{
  "n_layer": 18,
  "d_model": 192,
  "n_head": 9,
  "n_kv_head": 3,
  "head_dim": 32,
  "d_mlp": 768,
  "vocab_size": 5035,
  "activation": "silu",
  "norm": "layernorm",
  "norm_place": "pre",
  "norm_eps": 1e-05,
  "positions": "rope",
  "rope_base": 10000.0,
  "rope_fraction": 1.0,
  "qk_norm": false,
  "attn_scale": 0.177,
  "bias": "none",
  "tie_embeddings": false,
  "parallel_block": false,
  "init": "uniform",
  "init_std_qkv": 0.0264,
  "init_std_o": 0.0,
  "init_std_up": 0.0264,
  "init_std_down": 0.0,
  "optimizer": "muon",
  "lr": 0.00166,
  "lr_mult_o": 2.0,
  "lr_mult_down": 2.0,
  "beta1": 0.95,
  "lr_head": 0.00639,
  "warmup_steps": 200,
  "schedule": "wsd",
  "decay_fraction": 1.0,
  "decay_shape": "linear",
  "final_lr_fraction": 0.05,
  "batch_tokens": [16384, 32768],
  "seq_len": 2048,
  "doc_mask": true,
  "train_tokens": 144300000,
  "steps": 6192,
  "dataset": "wikipedia_en"
}
Each number is 128 + 32 x the weight over the matrix's rms, rounded and kept within 0 to 255. Layers, rows and columns count from 0.

# layer 13 MLP down (transposed), 768x192, rms 0.156, rows 553-605, columns 0-63
[[147 118 126 148 131 135 106 117 127 102 129 154 138 124 141 110 111 148 129 117 114 139 150 123 126 128 123 109 131 122 110 111 163 130 123 128 115 140 119 135 120 112 124 128 130 112 144 134 127 122 143 138 132  96 126 127 142 103 121 131 130 138 108 120]
 [134 224 208 103  45 146  85  99 122  92 126 151 106 104 143 131 175  79 167 176 110 189 134 112 202 206 131 190 186  95  88 106 136 119 153 191 170  54 247  94 137 154 144  96 164 134 160 111  89 104 137 135 123 140 129 133  47 136 133  42  90 131 144 106]
 [155 142 116 152 148 129 128 150 103 113 132 121 138 123 132 170 145 128 150 122 130 104 126 129 125 130  92 110 103 143 135 141 143 129 114 119 128 122 170 153  95 123 116 135 138 126 123 117 127 131 141 144 121 156 139 128  85 112 132 148 124 126 127 125]
 [ 98 127 134 110 140 134 120 124 147 127 123 120 137 134 130 142 121 112 122 124 136 128 110 154 130 148 116 159 131 134 136 139 110  99 130  85 132 108 120 132 112 161 150 107 157 138 175 110 135 120 119 124 126  87 120 122 105 138 142 123 138 122 106 134]
 [ 95  79 184 105 163 157 134 154 185 100  91  65 167 122  80 152 123 149 106 119  95 124  85 186 105 133 131 140 108 124 109 149 134  98 126 168 150 199  86 155 122  81 142  88 113  74 134  93 147 112 132 192 146 124 132 126 111 134 171 160 146 155 112 118]
 [117 134 145 143 122 133 168  90  81 128 122 142 132 166 102 106 144 118 149 151 144  95 129 125 134 114 140 142 116 109 139 142 111 135 131 123 132 122 116 123 112 147 121 112 131 131 114 130 123 113 163 153 140 123 125 134 113 141 105 155 150 109 149 136]
 [146 114 148 112 112 168 130 139 162 115 159 129 151 164  98 128 139  94 105 133 128 104 117 118 133 108  98 117 101 128 103 123 121 139 150 120 141  91 137 129 142 121 146 121 124 121 153 119 148 121 143 123 154 102 130 132 148 139 105 130 116 130 132 133]
 [174 128 110  94 159 136  80 118 101 167  87 107 101 134 154 100 155 132 130  62 163 201 155 141  98 126 128 109 166  95  72 140 165 169 173  97  98  40 212  95 134 171 208 118 144 149 169 132 120  52 133  94 124 172 113 121 141 136 150  61 193  59 174 175]
 [124 111 128 134 138 159 134 119 135 114 133 128 127 134 128 114 136 139 125  99 138 121 165 136 156 105 108 107 128 125 120 138 124 118 117 136 120 115 112 124 121 135 123 117 129 102 140 152 113 129 112 120 146  99 135 112 127  95 141 131 133 135 124 115]
 [ 72 133 100 154 112  87 151  94 185  81 120 185  78 102 197 183  86 226 195 141 116  90  88 100 155  41 129 129 137 182 110 128  92  27 119 170  93 182 165  78 233 114 242 165 155 162  45 100 171  60  48  94 244 171  67  55 141 158 122 116 135 141 143 113]
 [123 136 150 131  88 119 140 158 196 114 163 146 101  59 150 144  95  88  86 189  70 120  97 118 153 103  75 159 111  40 113  45 101 131 117 165 208 113 126  28  61 155  72  56 209 117 117 128 115 168 139 190 212  97 173 137 138 116  79  95  83 150   5 185]
 [ 39 125 184 108 116 173 147  97  98 137 105 149 191 142 174 114 119 120 119 143 179  99 108 117 122 150  98  96 131 123 129 130 121  96 150  97 121 179 143  97 108 148 156  98 122 129 133 121 133 124  94 164 105  97 143 141 134 146  94 179 135 151 128 164]
 [ 83 112  96 141  82  97  84 104 103  91  60 186 128 136  81 140 158 129 132 120 174  99  73 108 175  95 163 100 126 128 139 113 134 169 140 126  81 188 124 139 139 101 142 107 106 154 103 172 103 111 109 145 209 170 117 213 213  95 103  62  91 143 141  72]
 [136 123 117 128 128 132 131 123 129 140 135 127 126 121 121 124 137 128 124 127 129 127 119 128 128 120 137 124 131 127 135 127 137 142 123 133 116 122 131 138 132 127 122 135 115 125 121 137 128 132 119 125 127 133 128 115 135 130 120 119 127 135 127 118]
 [115  94 215 141 111 155 135 127 132  92 134  96 134 130 154 164 130  75 179  74 130  90 140 133 137 122 136 146 150 180 107 131  90 136 203 159 132  80 133 134 105 167 153 125 138 185 125  91 114  92 121 135 184 138 189 129 120 130 131  67 127 111 102  77]
 [142 108 131 122 117 115 137 140 138 129 135 121 130 126 106 141 132 120 129 126 129 126 128 157 122 110 147 140 126 124 125 138 127 135 115 128 110 128 143 154 136 132 100 142 122 138 105 135 117 151 120 115 113 140 118  87 121 119 125 136 122 144 117 110]
 [212 121 116  68 140 201 189 144 134 142 196  80  88 157 190  78  79  91  78 167 206 132 163 225 149 154 119 141  21  67  65  63  44 117  71 159  60 122 194 157 124 148 155  68 109 118 135 173 206 220  95 202 162 132 150 129 143 132 140  70 213 171 170 158]
 [114 132 141 120 223  53  90 142 104  99  89 130 128 139 118 196 124 126 204 154  64  75 141 183 153 135 119 120 100 215  91 156 112  80 113 200 114  34 173 153 151 159 153 106 111 150 214 171  98 196 155 151  83 126 164 152  91 146 184  80 114 140 196 187]
 [118  74  98 179 196  98 150  73 172  99 153 184  90 183  29 236 154 181 168 124 129 177 135 132 108 183 127 130 114 124 135  74 162 178  45 194 178 117  58 104 156 109 115 147  84 170  64 153 192 192 123 118 152 150  24  87 116 111 194 142 166 110 145 102]
 [111 114 131 128 141 144 115 121 131 112 122 152 123 113 135 120 127 127 130 109 129 116 139 123 141 115 143 123 126 126 133 127 145 118 116 127 138 116 147 143 132 141 128 116 132 125 131 142 128 144 141 111 137 105 128 120 119 133 133 131 126 132 134 144]
 [126 122 132  93 134 126 121 135 147 136 142 114 121 122 122 151 121 135 128 151 116 125 102 139 128 107 136 124 119 156 145 138 145 126 142 130 132 113 131 131 140 135 133 138 125 140 108 116 133 124 132 134 104 147 132 119 127 130 124 115 134 127 148 108]
 [ 73 121  25 157 119  97 102  93  80  79 173 240 133  97  83 162 168 158 162 132 141  73  69 192 164  68 108 108 125  42 145 169 145 107 165 194 141 235  35 126 126 112 176 144 115 126 167 176 110 122 122 216 168 102  92 145 119 155 188 107  94  74 122 134]
 [ 68 206 137 192  24 148 131 133 122 110  97 197 128 122 107 149  97 110  67 137 105 107 170  70  81 137  98  92 220  99 119 139 112  66 174 181 151 199 200 136 141 185 113 140 141 215 196 101 118 144 106 247 153 164 104  78 114  46 131  82 151 155 125 144]
 [147 125  82 118 156 192 117 125 129 142 154 109 148 160 160  94 130  74 134 184 161  77 110 212 100 105 114  74  81 146 185 149 175 190 157  56  57 111 154 174 144 156  79 121 136 168 133 207 110 178 161 127 108  90 152 115 102 133 145 137 125  58 128 143]
 [131 131 146 105 148  83 141 128 123  97 196 116 105 147 156 124 119  34 123 136 113 132  85 118 213 175  56 128  66 170 184 139  82 132 218 168 200 137 126 188 200 110 147 137  93 108 120 169 143 125 150 184 113 181  38 164 123 130 116 106 129 191 106 111]
 [135 144  93 136  86  66 162 143  90 120 198  51 124  30  50 107 196 116 184 191 146  81 151  24 156  66  95 196 173 136 156 136 156 183  98 145  39  96 145 129 188 124 129 130 121 162 217 136 141 159 143 168 139 126 149 105 100 133  83 137  99 207 112 112]
 [ 74  93 130 140 153 134 232 119 116 178 122  38 148 177 116 147 167 116 107 123 179 120 142 117 126 131 197 116 113  59 188 178 168 109 147 147 154 166  90 121 124 137  32 128 123 128 118 114 168 110  77 121 135 137  82 154  84 137 114 140 196 160 103 173]
 [144 151 209 155  80 111  81 101 213 117 156  85 145 125 120 240 131 165 156 112 146  94 136 114 173  39 219 115 129 119 122 134 145  84 162 123 126 131 145  87 175  35  59 141 130 119 119  95 185 106 160  74 115 247  67 198  96  31 118 125 128 146   4 163]
 [126 126 124 143 148 128 153 119 118 121 134 112 122 129 114 142 145 135 120 127 137 110 124 101 136 133 123 110 117 132 122 146 145 107 126 143 146 118 123 148 133 134 144 128 123 125 122 135 101 134 146 136 125 115 142 141 126 135 119 109 121 125 129 147]
 [119 133 133 149 132 117 159 153 133 115 128 112 124 123 131 146 118 148 101 121 161 148 102 168 129 133 118 106 118 136  97 121 111 120 122 122 130 154 115  98 122 156 101 115 142 147 124 105 143 152 112 117 101 135 112 157 107 127 104 144 132 122 153 146]
 [ 99 125 118 131 151 100 141 100 109 129 107 141 206 160 108 133  99 106  88 164  85 151 130 179  98 135 160 173 131 173 105 121 131 173 133 201 137 169  68 156  50 170 101 140 161 153 111 130  45  92 177 113 107  94 153 191 115 142  63 138 208 187 101 140]
 [102 132 104 131 154  70 148 154  68  98 151 129 170 149 166  84 156 168  62 127 157 143  75 118 154 153 102 168 136 115 113 161 105 105 123 100 105  89 114 205 164 115 147  80 144 152 167 136 147 162 167 205 138 117 105 142 122  91 195 137 189 156  70 154]
 [140 126 125 131 125 125 126 135 139 140 150 123 122 117 121 137 121 130 119 118 115 141 137 137 117 144 127 124 125 135 128 135 133 119 117 125 119 137 125 138 131 139 122 135 123 148 114 121 125 119 130 122 125 137 126  94 143 128 129 126 126 144 105 116]
 [145 117 118 138 128 125 126 126 139 130 141 121 119 104 112 132 133 139 133 138 114 138 125 130 122 123 141 128 117 127 128 126 135 125 128 147 124 131 127 142 131 132 121 157 112 140 109 130 118 128 122 123 124 132 133 126 138 117 126 126 125 142 123 118]
 [110 111 112 148 134 123 131 138 127 141 126 112 122 160 120 141 158 129 133 131 133 139 134 132 116 122 105 106 137 101 125 112 135 123 125 167 141 120 139 125 128 138 158 103 151  95 123 144 141 120 125 100  98 114 125 132 105 153 120 127 120 137 173 137]
 [126  89 146  97  94 103 125  76 131 110  99 168 126 156 146  69 109 100 133 161  93 105 116 104 138 130  84 155 132 195 136 121 136  92 130 184 111 167 162  99  94 120 106  70 146 118 143 126 129 124 129 147  91 162 174  78 105  92  84 123 163 104 147 162]
 [ 46 142  56 148 183 114  90 142 159  28 167 129  29  65 134  50  82  96 179 144 133 101 166 125 141 137 167  56 120 211 154 142 105 112  54 171 164  82 101 101  37 173 158 170 204 121 199  25 109 104 113  41  90  83 125 168 183  92 116  84  86 121   5 110]
 [ 85  92 144 169 142  56 204 109 153 124 159 104 170 192  75 149 163 139 114  83 118 131 180 116 131 121 128 118 144 166 166 119 122 125  91 143 181 121 181 112 147 126 163 143 138 139 149 185 102 102 136 119 103 137 108 141 123 130  46 156 180 163 115 166]
 [ 91 152  97 109 120 209 169 175 131  96 124  96  87 143 170 166 128  95 175 143  67  94  62 116 148 103 134 138 105 122 146 110 116 170 156 135 149 151 148 135 159 123 168 105 153 172 130 163 116  82 181 113 122 165 102 135 121  69 146 147  99 175 175 121]
 [123 143 134 123 129 105 121 121 154 132 130 118 117 118 143 135 114 155 147 162 125 120 116 141 125 142 128 164 141 139 126 107 117 122 133 121 153 137 122 116 116 141 144 149 125 137 134 115 124 126 154 136 147 108 139 126 104 138 129 133 149 132 138 126]
 [ 91 158 126 162 136 161 108 117 181 104 148 119 172  77 111 105 130 177 131 124  91 101 133 151 171 127 155 112 115 152 165  59 144 175  81 109 140 142 114 116 152 157 133 198 114 115 132 171 113 144  98 127 126  98 141 133 122 117 128  83 126 150 112  91]
 [119 106 135 133 125 110 123 121 160 126 141 119 125 136 145 137 120 164  94 124 111 130 110 155 149 131 131 116 141 142 125 112 109 130 123 139 140 128 110 122 129 143 135 150 142 122 117 109 143 149 128 142 107 109 131 104 106 127 139 117 137 137 124 130]
 [150 130 122 146 161 110 160 117 105 154 165 145 130 105 117 104 137 108 102 111 145  92 132 118 118 157 140 133 124 114 113 117 132 159 151 156  94 100 143 179 126 119 111 151 104 146  59 114 142 111 116 100 124 153 112 121 160 129 109 118 112 131 148 133]
 [116 112 120 122 129 133 119 101 114 122 130 132 158 123 130 130 126 126 139 128 113 136 133 107 127 114 120 132 141 123 124 131 132 118 128 135 116 136 126 138 142 124 130 142 130 105 149 153 116 134 145 111 150 117 139 131 112 138 121 124 133 133 134 134]
 [117 137 124 122 131 122 135 124 134 127 148 108 131 125 123 141 131 131 114 118 128 110 113 108 153 138 143 125 119 136 116 144 142 128 115 135 139 110 125 147 115 133 126 136 136 126 138 124 147 154 115 142 115 122 125 134 121 121 119 106 116 125 134 105]
 [120 148 121 120 142 110 158 120 125 113 127  87 150 147  98 136 117 119 152 153 151 145 110 141 129 114 146 129 135 117 137 125 111 113 141 126 130 133 101 146 138 131 121  99 140 136 141 117 131 135 128 130 110 122 142 114 125 144 141 106 178 150 117 143]
 [ 86 114 127 115 150 134 154 137  95 107 151 142 124 127 116  98 144 151 142 153 123 133 130  98 137 141 114 148 135 124 141 137 127 142 153 150 138 167 126 119 138 128 147 132  99 111 120 148 120 134 126 110 127 165 121 131 140 116 118 153 113 143 132 120]
 [121 109 122 118 103 148 138 138  98 146 124 151 125 118 126 132 131 136 157 147 128 129 130 113 120 119 132 129 125 114 141 127 149 155 128 115 118 138 150 133 107 109 126 129 107 105 124 137 132 125 141 118 136 157 119 120 134 125 112 136 125 117 165 139]
 [147 122 145 137 125 148 156 116 140 117 138 142 137 136 101 147 112 114 139 122 125 120 131 132 131 103 166 139 146 122 119 133 123 113 125 113 119 133 125 145 133 136 138 115 134 116 125 140 120 132 113 139 124 116 125 115 116 117 135 152 128  96 123 119]
 [192 127  35 219 112   8 116 114 180 171  70 166 112 125 125 223 168 109 179 176 137 172 166 120 184  65   0 255 151 183 107 159 153 175  43 144 152 137  51 100 103 149  60 119 230 171 132 105 170  94 118 134  30 124 206  79 156 119 116 178 203  65 194 106]
 [137 109 114 142 110 142 141 113 115 134 115 131 126 126 139 106 121 120 110 119 112 141 130 129 132 134 136 108 128 113 139 108 141 137 127 118 126 129 135 131 120 126 115 132 125 146 136 140 118 131 123 133 126 125 127 133 139 129 129 125 131 122 114 125]
 [110 123 131 128 130 124 127 124 150 110 130 120 144 127 139 136 127 146 133 117 131 133 137 142 120 153 126 135 127 119 132 127 125 108 110 116 135 155 118 137 113 132 126 147 130 121 140 123 129 133 118 149 127 104 114  99 102 114 150 148 135 137 113 125]
 [121  98  86 116 229  74 176  84 135  31 100 139 165  44  88  72  58  98 111  70 127 194  88 215 177 182  61 205 173  85  50 157 155 146 191  56 151 100 194 127 244 103 207 141 118 146 118 208  64   0 104  94 147 119 205 139 146 106 198 244  43  66  38 159]]
# layer 13 MLP up, 768x192, rms 0.0854, rows 554-605, columns 0-63
[[119  93 103 168 122 102 107 123 220 195 106 177 136 197 152 132  74  78 134  97  39 128  37 129 101 218 207 163 130 161  81 226 201  50  58 113 187  94 193 229  63  50  92 133  71 231 172 142 147 100 224 124  88  41  20 156 122  69 130 178 140 149 103 187]
 [119 102 101 111 109 113 151 129 135 151 131 117 112 147 110 130 140 104 112 127 108 166  92 136 165  92 129 120 101 132 125 117 132 100 147  97  95 133 137  95 124 131 108 133 114  90 137 112 128 128 140 155 110 123 129 123 110 142 146 147 121 153 124 160]
 [141 134 139 147 138 142 140 137 109 109 129 108 150  99 127 146 144 106 137 142 133 135 137 112 108  95 136 127 141 138 114 128 133 159 135 161 127 133 130 140 115  85 103 140 115 114  90 152 105 120 123 126 128 144 163 122 145 139 120 131 127 120 134 123]
 [126  97 167 114 115 151 148 142 144 134  70 144  98 107 118 143 188 131 134  99 171 171 157 112 136 101 121 174  74 122 144 147 130 174  90 131 138 131 127 101 126 121 134 124 129 127 146 125 146 133 146  96 117 107 143 116 145 142  95  79 141  42 152 130]
 [125 108 103 142 133 128 125 137 138 146 138 120 139 108 133 113 124 136 105 108 132 161 131 103  97 125 131 113 163 153 131 152 118 144 150 114 138 147 118 101 102 137 125 127  92 101 156 110 127 132 118 105 109 108 138 134 124 133 135 128 121 107 129 122]
 [145 120 111 125  98 146 130 115 147 130 100 122 114 110 122 108 145 169 165 124 133 155 121 108 116  93 102 143 139 135 136 117 141 151 111 119 138 100 161 154 123 115 138 118 115 147  96 145 127 145 113 100  95 154 181 134 139 158 124 139  93 107 115 140]
 [ 92 140  94  97  89 155 105 171 164 132 164 128  58 116 152 126 116 151  96 162 159  57 143  62 103 133 180 109  76 132 142 189 135 136 150 114  99 202 146 213 124 110 117 116  85  86 127 125  15  99 101 139 114 151 127 159 122 154 122 124 151 131 120 108]
 [110 153 119 122 134 118 125 143 122 131 126 137 143 105 120 118 128 130 131 150 111 141  98 140 125 128 141 143 118 137 147 114 129 129 136 115 140 142 138 116 132 116 119 126 128 144 122 125 140 132 145 145 121 158 137 148 155 147 139 133 121 104 133 125]
 [210 172  43 193 188 104 167  97 247 150 123  83 159 102 173  32 182 127 120 185 120 145 118  93 214 138  98 105 255  68  84 155 176 100 128 142 104 127 181 147 149 134 116  65 150  55 112 186  93 164 136 235 131 168  55 118 114 106 153 125 118 163 105 133]
 [135  73 169 121 162  75 136 153 144 211 216 161  73 154  77 139  56  59 231 137 119 198  87 128  81 154 112  73  63 166 112  77 150 146 106  72  97 172 134 176 114 145 119 142  85 144 150 165 171 140 183  46 106  71  86 174 197 150 105 187  61  61 154 147]
 [121 148  94 175 114 145 148 139 157 192 147 134 133 110  59 145 141 147 146 112 167 136 121  87 134 140 143 135 147 132 119  81 180 168 104 190  92 148 161 163 142  96 103 142  89  78 113 162  98 107 131 113 160  96 145  93 158 136 134 128  69 121 129  63]
 [128 124  76 152 153 222 121  93 105 184 169 150  95  64 164  63 154 112 128  44 117 182 170 120 178  67  72 102 115 121 122 131 154 115 107 131 181 117 170 140 113 160 141 168 126 184 167  94 122 116  77 111  37  98 183  75  61 139 125 135 119  56 107 180]
 [131 133 136 127 131 131 128 130 123 120 134 140 122 130 131 121 119 132 129 136 129 127 119 128 134 140 128 136 118 131 131 124 124 122 131 118 140 128 123 124 124 133 135 118 139 145 131 130 122 141 127 130 131 137 130 133 119 128 129 129 128 121 128 131]
 [111 156 115 125 109 115 113 116  47 174  95  63 136  92 122 193 133 166 123 173  71 151 109 131 117 113 213 115 116 144 127 129 126 204 107 123 153 149 140 153 107 138 102 136 139  97 108 123 139  79 121 144 113 156  93 131  97 149 116 155 127 136 147 180]
 [120 126 126 137 127 146 115 136 109 112 130 138 114 124 141 119 127 128 118 121 109 128 126 122 122 141 127 115 134 146 146 122 126 121 136 117 140 142 106 125 123 132 142 121 119 143 152 132 114 127 127 143 119 131 132 146 120 162 130 112 136 132 134 141]
 [201 237  84 118 115  90  63 104  95  67 193  55 128 190 133 159 190  63 115 116 157  99 166  77 147 127 132  96 153 128 166  55 153 191 145 198  94 146 134 147 179 123 151  68 206 213 118 161 135 180 105 132 164  96 185  77 171 177  69 171 143  78  67 189]
 [ 93 200 168 115  80 218  94 156 123 132 132 242 148  86  48 128 129 145 161 136  76 180 144 115  80 100 151  75 187 172  95 123  86 137 117 122 133 121 119 183 135  91 159  66 136  80 219  60 153 110 140 104 170 186  86 132  99 158  65 105  59 120  94 241]
 [202 102 212  71 103 152  87  89 183 197 154 181 104 110 119 144 137 109 170  61 163  87 110 177  21 173 114 189  82 140 147 227 146 146 168  84  46 167 119 171 117 211 122   0 200 191 108 119 121  58 165 101 114  26 139 115 107 173  72 199 163 121 101 202]
 [133 141 124 130 111 144 137 142 123 146 126 131 127 123 126 126 137 148 119 122 117 121 120 130 127 145 113 119 122 128 129 139 127 139 128 131 118 129 141 120 117 125 129 114 121 115 127 136 118 135 123 117 131 149 127 134 131 108 122 110 139 111 123 133]
 [128 123 129 143 135 138 117 130 112 117 128 148 121 130 122 123 140 134 127 111 137 126 136 130 127 130 119 125 126 117 120 141 117 149 121 122 135 129 130 132 121 134 122 119 133 115 131 133 113 130 118 128 146 132 121 126 109 130 119 126 138 137 118 147]
 [114 135 109 109 176 138 200  96  96 147 151 160 169  96  96 175 131 116  68 145 121 207 102 146 159 132  62 170  53 100 146 179 145  62 143  45 255  46 221 151  96 112 164 136 194 209  95  59 129 147 144 180 141 138 100 195  94 129 237 180 133  71 219 199]
 [143  66 145  99 177 153 192 185 154  85  31 115  70 254 166  36 106  76 114 194  93 201 163  93 191 140  73  86 126 130 131 178 214  92 215   0 113 171 111  63 216  72 159 209 125 156 156 129 197 206 118  60 133 211  76 174 160 176  53 172  98 196 134 119]
 [ 84 130 125 121 147 138 102 141 107 100  57 151  86 151 200 177 144 187 104 102 111 175 119  91 101 112  99  55 166 109 103 132 131 119 178 139 165 110 125  63 140 119 149  81 115  81  85 157 109 132 106 115 130 118 192 109 103 144 159 106 111 191 134 104]
 [128 103 199 219 145 133 137  60 122  90 125 154  71 141 150 159 151  96 115 111 150 178 139 104  87 142  50 121 100 100  90  81 151  97 122 138 149 167  72 160  49 121  51 132 117 134 182 117 113  92 161  98 102 133 105 151 140 110 104 133 165 117 107  94]
 [ 96  71 133 125 150  98 195 119 147 166  76 139 118 192 163 156 126 112 166 139 103 182  73 200 129 165 186 134 165 193 149  97 219 125 108 164 217 116  99 217 116 123  84  62 152 130 152 127 108  94 104 145  74  48 160 255 254 143 142 142 140  92 113 115]
 [ 94  91  97 131 157 178  94 187 174 155 168 133 109 138 165 157 134 111 186 174 116 132 156  87  77 106 108 129 158  97 114 127 137  99 124 199 133 177 168  29 114 160 128 147 131 177 153 140 107 149 123 116 133 140  55  91 128 135 142 169 119 108 116 107]
 [181 189 134  35  89 162  81 100 156 117 181 165 137 159 138 139 125 135  62  97  78 154  56 135 213 103 140 123 155  52 159 116 165 139  80 166 161 146 128 137  77  39 147  57 109  79  88  63 116 112 136  62 179 115 125 129 127 144 108 134 214 103 153  96]
 [136 106 133 149 105 122 132 143 124 137 117 141 158 128 113 140 142 111 115 126 131 131 102 135 140 113 127 116 117 125 129 132 126 140 127 123 123 126 142 123 114 107 138 108 129 113 120 122 142 122 135 133 115 126 132 127 117 107 120 156 127 122 112 144]
 [139  90 125 164 131 143 145 114 165 134 119 123 108 157  85 143 146 122 117 139 112 112 128  98 103 108 143 107 130 118 128 168 134  95 136 150 119 112 161 146 153 115 152  84 103 125 122 116 145 125 124 102 148 122 130 145 137 137  94 107 141 132 123 115]
 [153 169 109 163 123 117 136 126  80 146 124 101 187 139 165  85 137 115  80 151  81 142  84 133 138  67 115 123 161 131 154 131  99 167 140  83  76 162 119  98  62  87  87  89 125 171  89  90  76 100 121 159  92 125 129 156 150 159 148 121  96  70 155 143]
 [ 90  92 125 127 122 142 116 143 117 196 121  91 110  99 116 145 143 103 131 129 159 117 147  84 118 130  83 136 123 140 151 113 180 115 160  80 110 157 137  90 104 120  42 126 164  95 120 149 148 129 115  77 124 119 186 172  76  99  83 138 142 100 188 154]
 [136 134 135 119 134 135 134 127 138 124 126 136 117 122 145 116 131 142 142 136 119 119 123 113 146 138 134 132 113 129 136 122 111 128 133 148 130 113 122 130 142 126 125 128 126 143 133 145 128 136 118 132 136 155 134 129 125 140 138 107 133 125 136 120]
 [129 123 132 125 133 130 123 121 124 120 127 138 130 136 146 123 134 122 122 130 126 115 123 131 129 135 128 131 126 130 136 132 125 126 132 119 130 123 125 126 123 132 124 122 144 139 141 123 123 140 132 123 128 141 133 116 124 137 128 128 139 127 124 137]
 [137 127 129 160 122 133 137 146 141 134 103 131 151 101 108 121 125 129 127 123 153 100 108 141 159 125 151 103 117 114 102 160 160 130 139 121 138 126 146 131 141  90 141 114 102 126 117 113 131 138 124 131 115  99 119 136 153 116 126 131 151 106 113 140]
 [ 68 109  76 109 112 154 165 104 160 143 136 150  87 114 113 138 158 184 128 127 136 123  99 130  95 140 120  79  57 145 159 155 101 125 128 117 217 123 202 148 161 152 118 156 131 132 139 106 134  96 143 103 141 141  99 123 153 110  89 140 148 114 154 161]
 [192  43 173 152 130 222  58 140 192 161 121 105 152  85 153  91  72  98  70  72 146 107 179  70  76 111  74   0 175 216 118 211 158 186 118  99  78 128 137 159  72  72  83 111 158 235 102 125 110 167  61 123 150  97  81 114 135 114 228 152  74 143 191 210]
 [135 183  58  58 109 179 109 135 148 107 159  89  51 167 152 148 111 126 167  99  76 182 142 151 114 105 180 138 159 131 171 130 143 140 141 124 143 106 111 112 133 167 118  91 139 181 140 185 127 132 110 188  95 154 138  81 115 122 139 138  98 118 129 133]
 [206 143  88  66 110 108 112 145 136 146 126 123  77 131 135 106 150 156 155 134 154 145 109 166 143  80 185 136  91 134 138  90 147 174 111 150 116  80 145  82 143 115 113 135  94 190  90 156 109 167  78 141 123 139 123 133 122 130 129 114  66 134 133 114]
 [140 124 145 141 130 152 132 122 110 143 129 131 135 113 129 124 128 106 129 108 142 135 134 117 128 126 128 135 132 123 117 152 128 141 127 130 125 111 121 123 143 109 102 123 122 129 119 123 126 136 101 126 137 129 124 138 138 126 122 135 129 127 127 125]
 [112 116 141 108 151 143 103 137  90 137 100 145 115 147 181 204 143 129  72  87 139 146 161 130  79 115  38 134 129 118 115 138 143 102 175 140  85 152 137 140 157 110  96  68  78 146 135 121 108 155 136 143 126 183 106 105 111 144 128 117 152 176 126 135]
 [151 139 113 137 132 136 142 131 126 124 124 127  98 136 117 131 157 112 132 121 123 124 121 134 122 141 127 108 108 135 136 146 132 145 139 128 134 107 147 150 138 114 139 118 113 129 113 126 138 123 134 127 108 143 116 117 134 123 107 116 124 140 150 130]
 [135 107 141 134 135 119 101 110 149 134 103 120 109 141 127 123 129 140 131 151 141 138 102 133 139 142 115 126 117 145 119 104 131 106 135 112 117 137 109 142 157 118 131 136 143 183  94 133 105 141 130 149 154 128 131 134 147 152 158 114 106 139 134 133]
 [109 123 124 132 114 124 143 152 131 133 124 129 128 132 131 117 121 123 134 139 137 144 124 151 118 130 124 123 126 141 142 123 114 137 122 128 134 136 135 132 121 123 118 115 133 146 113 118 142 130 137 145 110 113 121 134 166 129 130 131 132 115 139 132]
 [140 113 103 137 124 123 118 139 133 135  98 154 118 123 112 147 129 117 137 138 134 152 135 139 130 105 122 131 118 125 142 119 131 137 144 119 124 130 130 111 145 114 133 125 127 137 108 134 115 118 136 121 110 128 141 125 137 116 131 145 132 125 126 163]
 [137  96 116 162 144 119 109 119 102 115 112 131 117 142 120 115 134  95 122 119 148 156 153 131 115 109 118 154 115 146 119 116 132 133 137 136 151 127 109 145 110 167 126 140 124 118 142 116 141 148 145 124 142 157 152 133 105 121 146 144 140 113 137 134]
 [124 112 142 157 111 126 124 123 142 110 110 137 107 131 133 140 134 152 121 116 142 164 124 126 124 145 123 167 104 136 120 152 117 130 128 125 138 105 151 124 130 137  98 138 135 169 130 126 132 148 127  63 128 104 131 148 144 143 125 115 149 103 152 149]
 [135 136 126 123 125 111  86 142 153 130 136 154 151  96 153 122 100 137 136 122 148 133 105 124 115 143 140 141 137 170 125 124 149 110 127 133 130 130 130 119  99 178  90 142 127 149 151 119 137 142 110  98 135 110 126 147 158 121 137 129 116 113  82 117]
 [114 136 116 116 127 126 120 122 122 130 114 114 131 110 150 109 123 127 123 140 128 145 126 125 113 131 123 147 122 137 142 138 131 147 145 125 139 135 125 110 122 136 114 139 116 124 144 127 126 116 134 128 122 134 134 132 154 155 114 113 134 126 139 111]
 [107  86 105 155  67 188  85  97  72 175 255  82 139  58  70  27 137  74 161 187 104 128 139 142  59 190 148 143 206 103 175  86 146  49 111  91  84 251 213 177 193   0 255 107 122 124  94  90  92 180 115 128 108 119  78  98 147 214 102 112  52  87 163 164]
 [121 147 141 111 125 139 120 133 132 134 125 120 102 122 118 161 130 141 115 134 126 118 111 119 110 135 126 132 130 147 128 137 148 144 140 131 129 124 141 108 128 126 129 116 127 127 125 119 127 141 137 129 117 152 136 100 121 114 131 129 131 133 129 129]
 [132 120 114 143 129 131 113 129 126 130 114 136 122 118 123 126 130 113 138 125 117 129 141 120 129 125 121 132 116 135 141 130 138 134 141 140 133 125 124 127 141 123 128 126 121 138 134 134 121 113 127 129 118 139 140 151 155 134 124 108 123 127 144 136]
 [ 81  73  31  77 167 121  65 180 255 205  26 195 132 208 153 255 147 166 132  80  56  99  50 153  50 206  22  90 209  61  99 161 131   6 219 123 149  99 166  80 244 172 193 104  44  40 179  58  80   0 114 171 143 172 113 159 197 126  69 132  87 118 101 193]]